{"num_hidden_layers": 11, "vocab_size": 8192, "rope_fraction": 1.0, "parallel_block": false}
Each number is 500 + 50 x the weight over its row's rms, rounded and kept within 0 to 999. Layers, rows and columns count from 0. Numbers have three digits each. The size before them is the row's rms in percent of the matrix's.

# layer 7 MLP up, 192x64, rms 0.0852, rows 96-129, columns 0-63
090:451434540438446386563520408483519475467503437494536517502532555542446503425517477529506486549481537499413452544557584489509540626519479571496475462559470483460495606461488538512420562582549554
105:488483527493588430502554486484462463403456598518482457485665450472421488430555512488477526529478456474495445478432455525577483430466480568529559466542509500470517488511446531595445598518556503
092:474584509473504464529606568495542464482552591502511544562463469459519518499533459520530397449502415481565441578553488407440536526429459509506516453525504380629456514520520541481497472520439462
101:537540415522563541501461475480580448500505472471487554488540570501539508405586626407547457486551447458434461513441476561498493434529533430493488572468467429552494475491508478572553512407427443
102:525529543533501562515426500516554506502471515546511506435434568474492490442465460514468521477454575531554451425487505378539578520546463502578462565535548527589414447457457441470394545617494541
095:478520513499396584466515512449380482483563575486465479478479500573421529467526531561525439473499477536519533404478492455499426422568481449555430493453509561514381554568524515462469546520521597
088:452487392534409490453595480472537480451449460573535579469528554516484558573465406528468449549579534511504519464519481523555599556428529390515545404455482438527479480464502518438477516526528517
097:492529420470465484603544496579530553546552538429535443543540569528458626506510453451417495514507461491457543470375496531530481435529398554494557492601479527499493517410493440490499550532518478
100:556426446490514471492495506563506512457501420461550488424480436573428581570544533567427508478492555483482560450529604525535473473501435490433496563598521441587493404456414486466510478468565471
106:479601551483537559513498495521421502519564535456593546450499480454414493517492493475467541498533646497438451510531455521438504341522479604503487550522476552551481429492452523505497420463545500
096:542492359535531501423621516553486406452429526571546486566540516506518455501569529581443525553495454402477484511433531507450517464458546558408495443494480512481550506567486481506499558461540568
093:498524515458510506520432468543597536463483464534517585549555416561558488481438583420441577482508492458461547515555416473576574474435522537488479629445486486481502434487442448542535506469404482
108:473462439551518539534564521435646529596516447566579439431522469497396487511476431466496457482478497511489418576494547531569586608447453502492549505484481416479497533506509471497467489435510462
104:482560504456534441538442563496388395511417501465484495456517498546422498553567501451482446500459457557428567545552500439478540516480605578648495479507463501479506493491489461522574430511460456
101:452467457478576508504579403460514527592479512481492390572589505546518453455553550499477479475475552521523468498545550488478577576490476504465551445484423513556497483451560559444453408404565578
106:508497569448491478519582571594415516432436419479518516500543527474459428519496531484548534565442552482516471417538443534475488421447551510523518457423471550481522349519531534524528482603511432
102:544540550524525532506602443444522436478466554549466493453497504515491461416506603420497522525467502485474459486462374490602569486528487490503524492584452468560523509511524601418572422430458434
098:530537447491542454446489443550500427528502516523478508536518463486558455554456540348497533524531623478513469620491481474590567510559604449517521485541476498484490453475508444502534485551363500
095:532476503461530455441501444554457573493568499510517519448421472443409534423448501536574484511554448591599367568449567538542491423530534505515559504576468466474497491550522487442531582503541468
097:454542491514477468569475526592508506527400487473581467469418486471514503471565556543425546438432507489565543515481431463467577409435548529457526504489510580496506454469503448546580408573531607
099:413596623557439460526467568547419526503511531484455553533504423466556546603437482569466602472532552489497501567472503532473474484499524470501417514452483459507493516406490558532427431540457482
105:541492469452468417550476546473510547442562491579472566550513424453531492476481500466528461444462486496536444515521473593484502502402554603499427610496382495471519388488595487479539522538548525
095:427473531545491554509466514466469501540541470506428509450490503473565415430416609412543561430588524492441472409591474553508523547453575578461486488550524555517540502478492468431566460445529551
100:568546443529474404491543472558488493490467528491529530457459545466522460381557619413572541541465465493496529452470499507479470463535512600405445615425543524500490458447549426543443515510522520
084:462456493423448534450516503470562448526581534491423583578585562526481620517450521546555570528554415434471510421426522504478580509505511567508542399468527487500472519471462482436566554494502486
097:424466549579536514593522466462439523485495583566508445509581470522480511523470380545522600430507483400468495456507483501454506584517492443511507492492519439442510384563526552508423457431528455
099:569565421538485567453553554558452493613496497528469491552499485455497539478422648488517503433471436515474472519518503478505459437418542507489514540544493461480477418502501527544559409566396575
090:408489571493468557529482546506371485489536477420523555372524480475486530622435472509570548447519561470506505424514535570497599492500459506549461468521534518444569446502497506459508416451539535
103:535437453491428521426496423390574539438557446538510520566521406521473456448445514518441615520499569560508502451508542494485465429563473529513569552520564614496533436498489496499513481429513442
105:490478490530518465596587431645447482387503465530494430473504524486486447487536546460559404492526549512419591497450470475526505476463445557422490522487510468555436496461612535528499516516579505
104:477475566482452423415561493578527532409474630518584399436432444536486601625526532548486498521492502497518513449474484467515516473553443454554510529436479483546493489427486439557512513510478524
101:502521413482552473467562537599484554557425399452544460474476528444512440533488512472604485498501483497591642577555509468413493426415543524499507507457543485541421452506530475539491503548485488
101:535499512450552529486492428551486555517514646539473486524494474480517418544525420574414490493533552563460470443481614399453485504608486488560453484433553452537490521505512432516533468528572562
103:440512529498526443469526456486625519480493444435481519551607431584495498516502552453341508508529503478431423481550433523486549579474485586517471534492581488465520501531470515486541522453472393
# layer 7 MLP down (transposed), 192x64, rms 0.0825, rows 96-128, columns 0-63
088:498553578483467422480488521550455499489513410500409528453559506498487464522531504432517571432480526582468512447569628500471472464595504502587572536541543485485543522411427437545519447544436439
106:456512611443563541472517521554520581537448527574505507510471465551495488414497489522528513487457540570497451361545510436470502555372513494482477490476498505466601473570462408500472428593481523
095:537517566617430452526565475494523523509469523546515539501538512547547586508468557478538550440532547511477411509392543476472476393489455502428466462446578593398465477418462546532496458461462522
098:463582459407516462523500650451565424505469447497569558467543505563501524486580621414477425473477483477482510538539548539394448507530516492498465467437522468545465559434517482564513481474531492
104:519426432464419470465411521601532539547492502518537426501515578428485517464477387526497531518501447453464491581501576455443467450514495518443527505548452535442470590565533528604463565505548575
099:522458477555439483463597548486500504533500521537404517440463479541498531513456478570461479472544542532468407443486548463396513505477414457613515484559449515601502508530472566549490406608458556
094:505447447458437438508655568386576547499460470508522550545515456585505526559476427528526448509483473533514512468467552401601519464498484507547531508438488541481506463480467440399468498536579491
099:558447459405536485449533523544563531488502633501560545491462503466495564478442522514494522446580431420559531522569484492369475471543554507513457537448550517548420473429484417414506467521519538
100:528530466667542467511412536453446544499523542455577518549449467595533434551549507548467507429450433489555492462564511424458428492452527479521468504433523551521504477542612454531512462521451462
106:552546509569503539573450542461507517457487494385522465520460443493418520452555512534465533512577510451484456509453443506428622526585551568507461455445575546504515472560535547565463400439425521
089:530586611442467553535438478539429535551538529486427520542552496550466484566551416434501431444562601518553403478574482464545504493495454485464554508491500417469528542513481529427527576447525440
096:551577560505480450508467514380528404583515532519453463400431580549553582482486421500527507533466461517464454530496458532578512581502514518512448480530470568370473537510590511445482509523471509
114:563487525550471480527556506441627496591511502553573487402473443560418531503419475525505455515425431508490409452561495480488527593413493497497558483539455460530486543606540512504516472410495500
105:515521594553557445501420539431460447421532502500512590461367506452537511491501453507516485480431499546450409498524499517499480570469455594439506497587461508535484522571574431487564495600525462
100:515406574461533482555474524449446475574421528452533473480460524532428521497512544536471582495454573573473557483599528404486566589481532425544440434428493546484497422498503521544518396525459506
112:440510484430542529528417458568399480503416471525544461590475529397531499456556586480576493568529426539544461490542445505443450459523581549509469549410509459524500439453526512473551542546577509
101:574596502494548529546454469473485520538491518509543471457515536346567495494538578504471557426539489468521491506432563541544485478557482400500519362426471577488514409544531511523460461447536467
092:481504570519447563593519448547496490490464533493395455432494541522409512438468535533574395443489426601475553472432467447499518482507489535601531532570524530527553525484419532525460477588529444
093:540497556540537446503469552458537532396425479490511463559503533468525569496508601471443415425448437544536579445445476374569522535526475499569524538550543516516483470560468588443430497480540447
095:536460493537531480408531510524533487482432521526544554509537492466478559429454511511575461532377558516429444632464560501545434532561450472388448559598526519547448479509494477445503551457485447
105:534470441561500599563460529493539458465576494614571472403436482456546543451473477489479428548428434465491407562574521525580483500477503532448434569475502546496387516551440494477507519477491523
109:465581422452493521474493468496464457531468483382524516593402550569527527495407540526502615589460500518586427501520430582524488521553521507462465500557497495529495480466483431566457522432422506
095:479527484472457441483535515599514562407425483480526458551607529531407515551560445523523477463409595490431528468514495502455419467483493572535510516457514524502494567543511548553435399600542464
105:590457452467457493530488495590529651454525518448511471499487576470419523467513539470427493527536504440486532437478447559508572396457468410492533543463542437554546427522573477580521523516465544
089:474515555505485414425501495460447584489518543575494553515498537534477424457467514451530526575532476468464517492390523462456516491485506510462537449583524583471494471564663405417541449528504572
097:408555506484556439473578546528535494482410444504511571568546512402446526486452512552499399446532552523447554483486465498433506561554496473481494517500582459467543531544429525558592417394470488
103:447475451427541600505436434530468524491604453422468460459433490578486517519436473521505427516443546469539551444541519545452524507467501551464481484416496542620494602568521562542466548543537442
093:490576437504535565459521452569498580488519630522492445416526412410428493478508472594421548559553560531488518427589472520490486520506500465416468508452502443436485457477541501515450579487541493
107:463498432516521434482527432464485497510602520479551512513526448407486504529472508529562564472437535602491504528504442509436509432467461543647567521509563563459542413463449463537550430515556412
110:588481541419423520374508535493582431480499455499484448461567552423440507536512508497541476612498528536515467490461534459455494526473600582498534386521507500513565581502429551470530524454469457
102:558476373449534490469542451588492485537398495538506484477573568398483612479493520519452488449488519457477481489517513455579488484507542487464525559618527574386454498487516540562519449438544493
101:462529456442588507458544521487528566432457508524461469419476568516501518515562456510591599574521433468509522503484436446506499552423497514500497550405502524510458583598467390474494447584451565
104:458467421542571517537453441388494462391530572568459483602587488542508500516477414499538514541548444543468529509481525543493498391465492454539510484535468624545506438541546475442461518525554471
# layer 7 MLP gate, 192x64, rms 0.0975, rows 97-129, columns 0-63
110:514475479453480510548459548531497517521487543458460453462484424496461470472499415577525562508442501551497572426560562479434430534507390658549435540527456542527522468561490472542425468530584566
093:482525533546393558551555504559462486462511466494603485467599495447479576500495496488588421528578447548460422433527508447544473518470478491470526522441549387494502445463508602473562415498483453
101:479431542363486467515503531546437428487382549459551513493523493479508514551441508508395513498462534524416553567557421571518494439585510579511544494486436468486479474437504554483570475599503515
110:471555506480563508549490567548542451433545505459551449427467527503474530546586621533465409366410603542490524461454433528447523555484515523487480533487500491554431446477512471523541503548415514
087:467514391447502523482444486494440515415605484468542502494493540550512504419534553431560472462518495468479560445452431555541473519600516435608486542505491473496448395519619486479510597501518491
111:540442436513462513606479589495521440405536440511417524530396513551458531467467527493509468556518489591537557504559423567532562612527490500481475482449533499536497412527565507415455434513530495
104:445510449523476573560376501495451463549519527456446541500532496458483424585549450456597427397493528542475497434493520591499493581508436527591566412534477444429506517524552517515545469485536497
103:570467473485471417479534456457539472426480466447506600503494455479570483497540525562473471515473503440432557594520471587437411505457414575555530561522426508610522513484550523528572482581552517
097:435457447399588439503520521516387461549451506619507545532478467462516573532562469559563374487469447561497543530541438564539486504436547522536493486451510525484496531466533552475563485554445564
101:581466386452536523465514538547506540454556441541558432479502527565462523478519573491497536459484462372548522540442475557499499498479539538433537606495488484535441375454471533446588453484499572
094:469571537466451551583493492514557461541640491453420470523489523443539513572500587435616450503560435482569501574497495462606532478465546512521438540523497467452448426520507516509495456488476417
119:517521466438552485459483551639574550567605484480569444474539361426454550468506552452508493463529562507506496514492467584522533487476529519465494560452511427472603454453523486448469544431494508
106:572488541536592478501444448465576469456514512489377529511320525525505487512435494523515523522451545488460453408527441517618532549467515528510497517499413480613508455518516525484552509498516461
096:484508480501502554453550632495550467499414474561598532445448478420468565512428456488542474434433599619490517594446443474511460465544590546530492473505539494508506434491450482537456496511459527
094:515507506427463560495448461515444456467502461495573509514525494479483515429503663522609424525515501526530448451511410498595446541490566545592467603535470484531531493440449524483492488408563504
108:422460461506513450561451577541513496501490375386533568477542565562522499545523498526526471477541484502494613425433520539432403435537513483551512531474424471466501406485523434480506499538557576
088:590451499473497572544539495489480469528536481513458454495421571560462521403565551563530510523459438445479549540433402522441542420551491547459544489491504581624474487416535571537506428504450490
106:464451475482538521541537475524640457416507429559526419554444511563572580502541451470545508480459581453478583509465486432429484503532433448499536490475485443560487487463445530541449612536503428
100:524501624509486550519503478475582503535527491488539517427409447501457441446397538455442539437555511465473495488546555477570429585507497517480417555552529607575495477550537495544459468471453401
099:393479509507554533458495532515439570567472472500489389481575449495404460541557504502539556495541541488463573459481437498490554594455465466564572559504505557477503441521565390445403512540470506
117:501495492401417523507451455632519441531507522382508435527419565497546550488451554534440477527408499518416488558512443483594569520540410561553477514537515519528508480532489447564516538466466491
084:430447492508579518579465497413439455527483597506587523607472495446531510493607490506487448561504454522500412524528464444557540531517494436525465449498649581477497519510500436503527518494576492
114:452486474499522567466454510461495507374522436495453483500437415548447423423447540551471465442495506493402531543576490471491472564507406383498560525545508519450571536587462552452445478546539490
087:460520521410424586504533507507619381463458509486454587480584514498542626520482518537548534468562500474465487505558484516481547495465503552516473467494512378493476440543465540442534461531529394
101:493538448410419501498536487492668475523456453423440458517438475506435545501499601401504396421503475486453511460518503568531560530468524557523465538504465509513555550485489570502545505560525567
117:544426493431466488512452603474463491459508437449471469492430408535526421566523476570558500564437525484541521449450458511492487587546529491511499416429541630530500536561567489427484532514593509
094:538526447460534438535526460646437520518508520473453441452606430540464542385472546477476497560554511583540548377444507420454428523500507506444564554479459532466528535520523503533496514477474542
086:539442451397547526480549596487498459506521415472542447549533498472504484594563548541451464486539513458524568569433488445504464413501560508599513567458564447403506509498497467528399496491435564
100:459444422443517502489542438516424485451475500555496521498501552513483526524479501460570530559456527440551519476472468535456606530440579494533545369530604503551493444505638585515501452481423463
103:533478515496509547533500571488504485472522476509528487512504478369474500554508510474491615544575557627526435442486542433534481581525525345524502469556521455546459433485501595468441433466499535
101:373505478443605512438503483532551561474473468503517520459434449408417513590508567531535544472531405510544530576523458521447471497528535498520483580494583440513461522538534434484524600549505574
097:547535433456544552515479408432577573515498480520583521564568495496536470533517514371391534481475449511423514539536565479534558488410419543552497530534511506405564412454526490481498523476513472
105:457463503462462500532579504552561500514457502419596426557580425476442486506536514517461535532446497547464419485508470561486536518435419522507532529545619499428498500481559566437400470529569405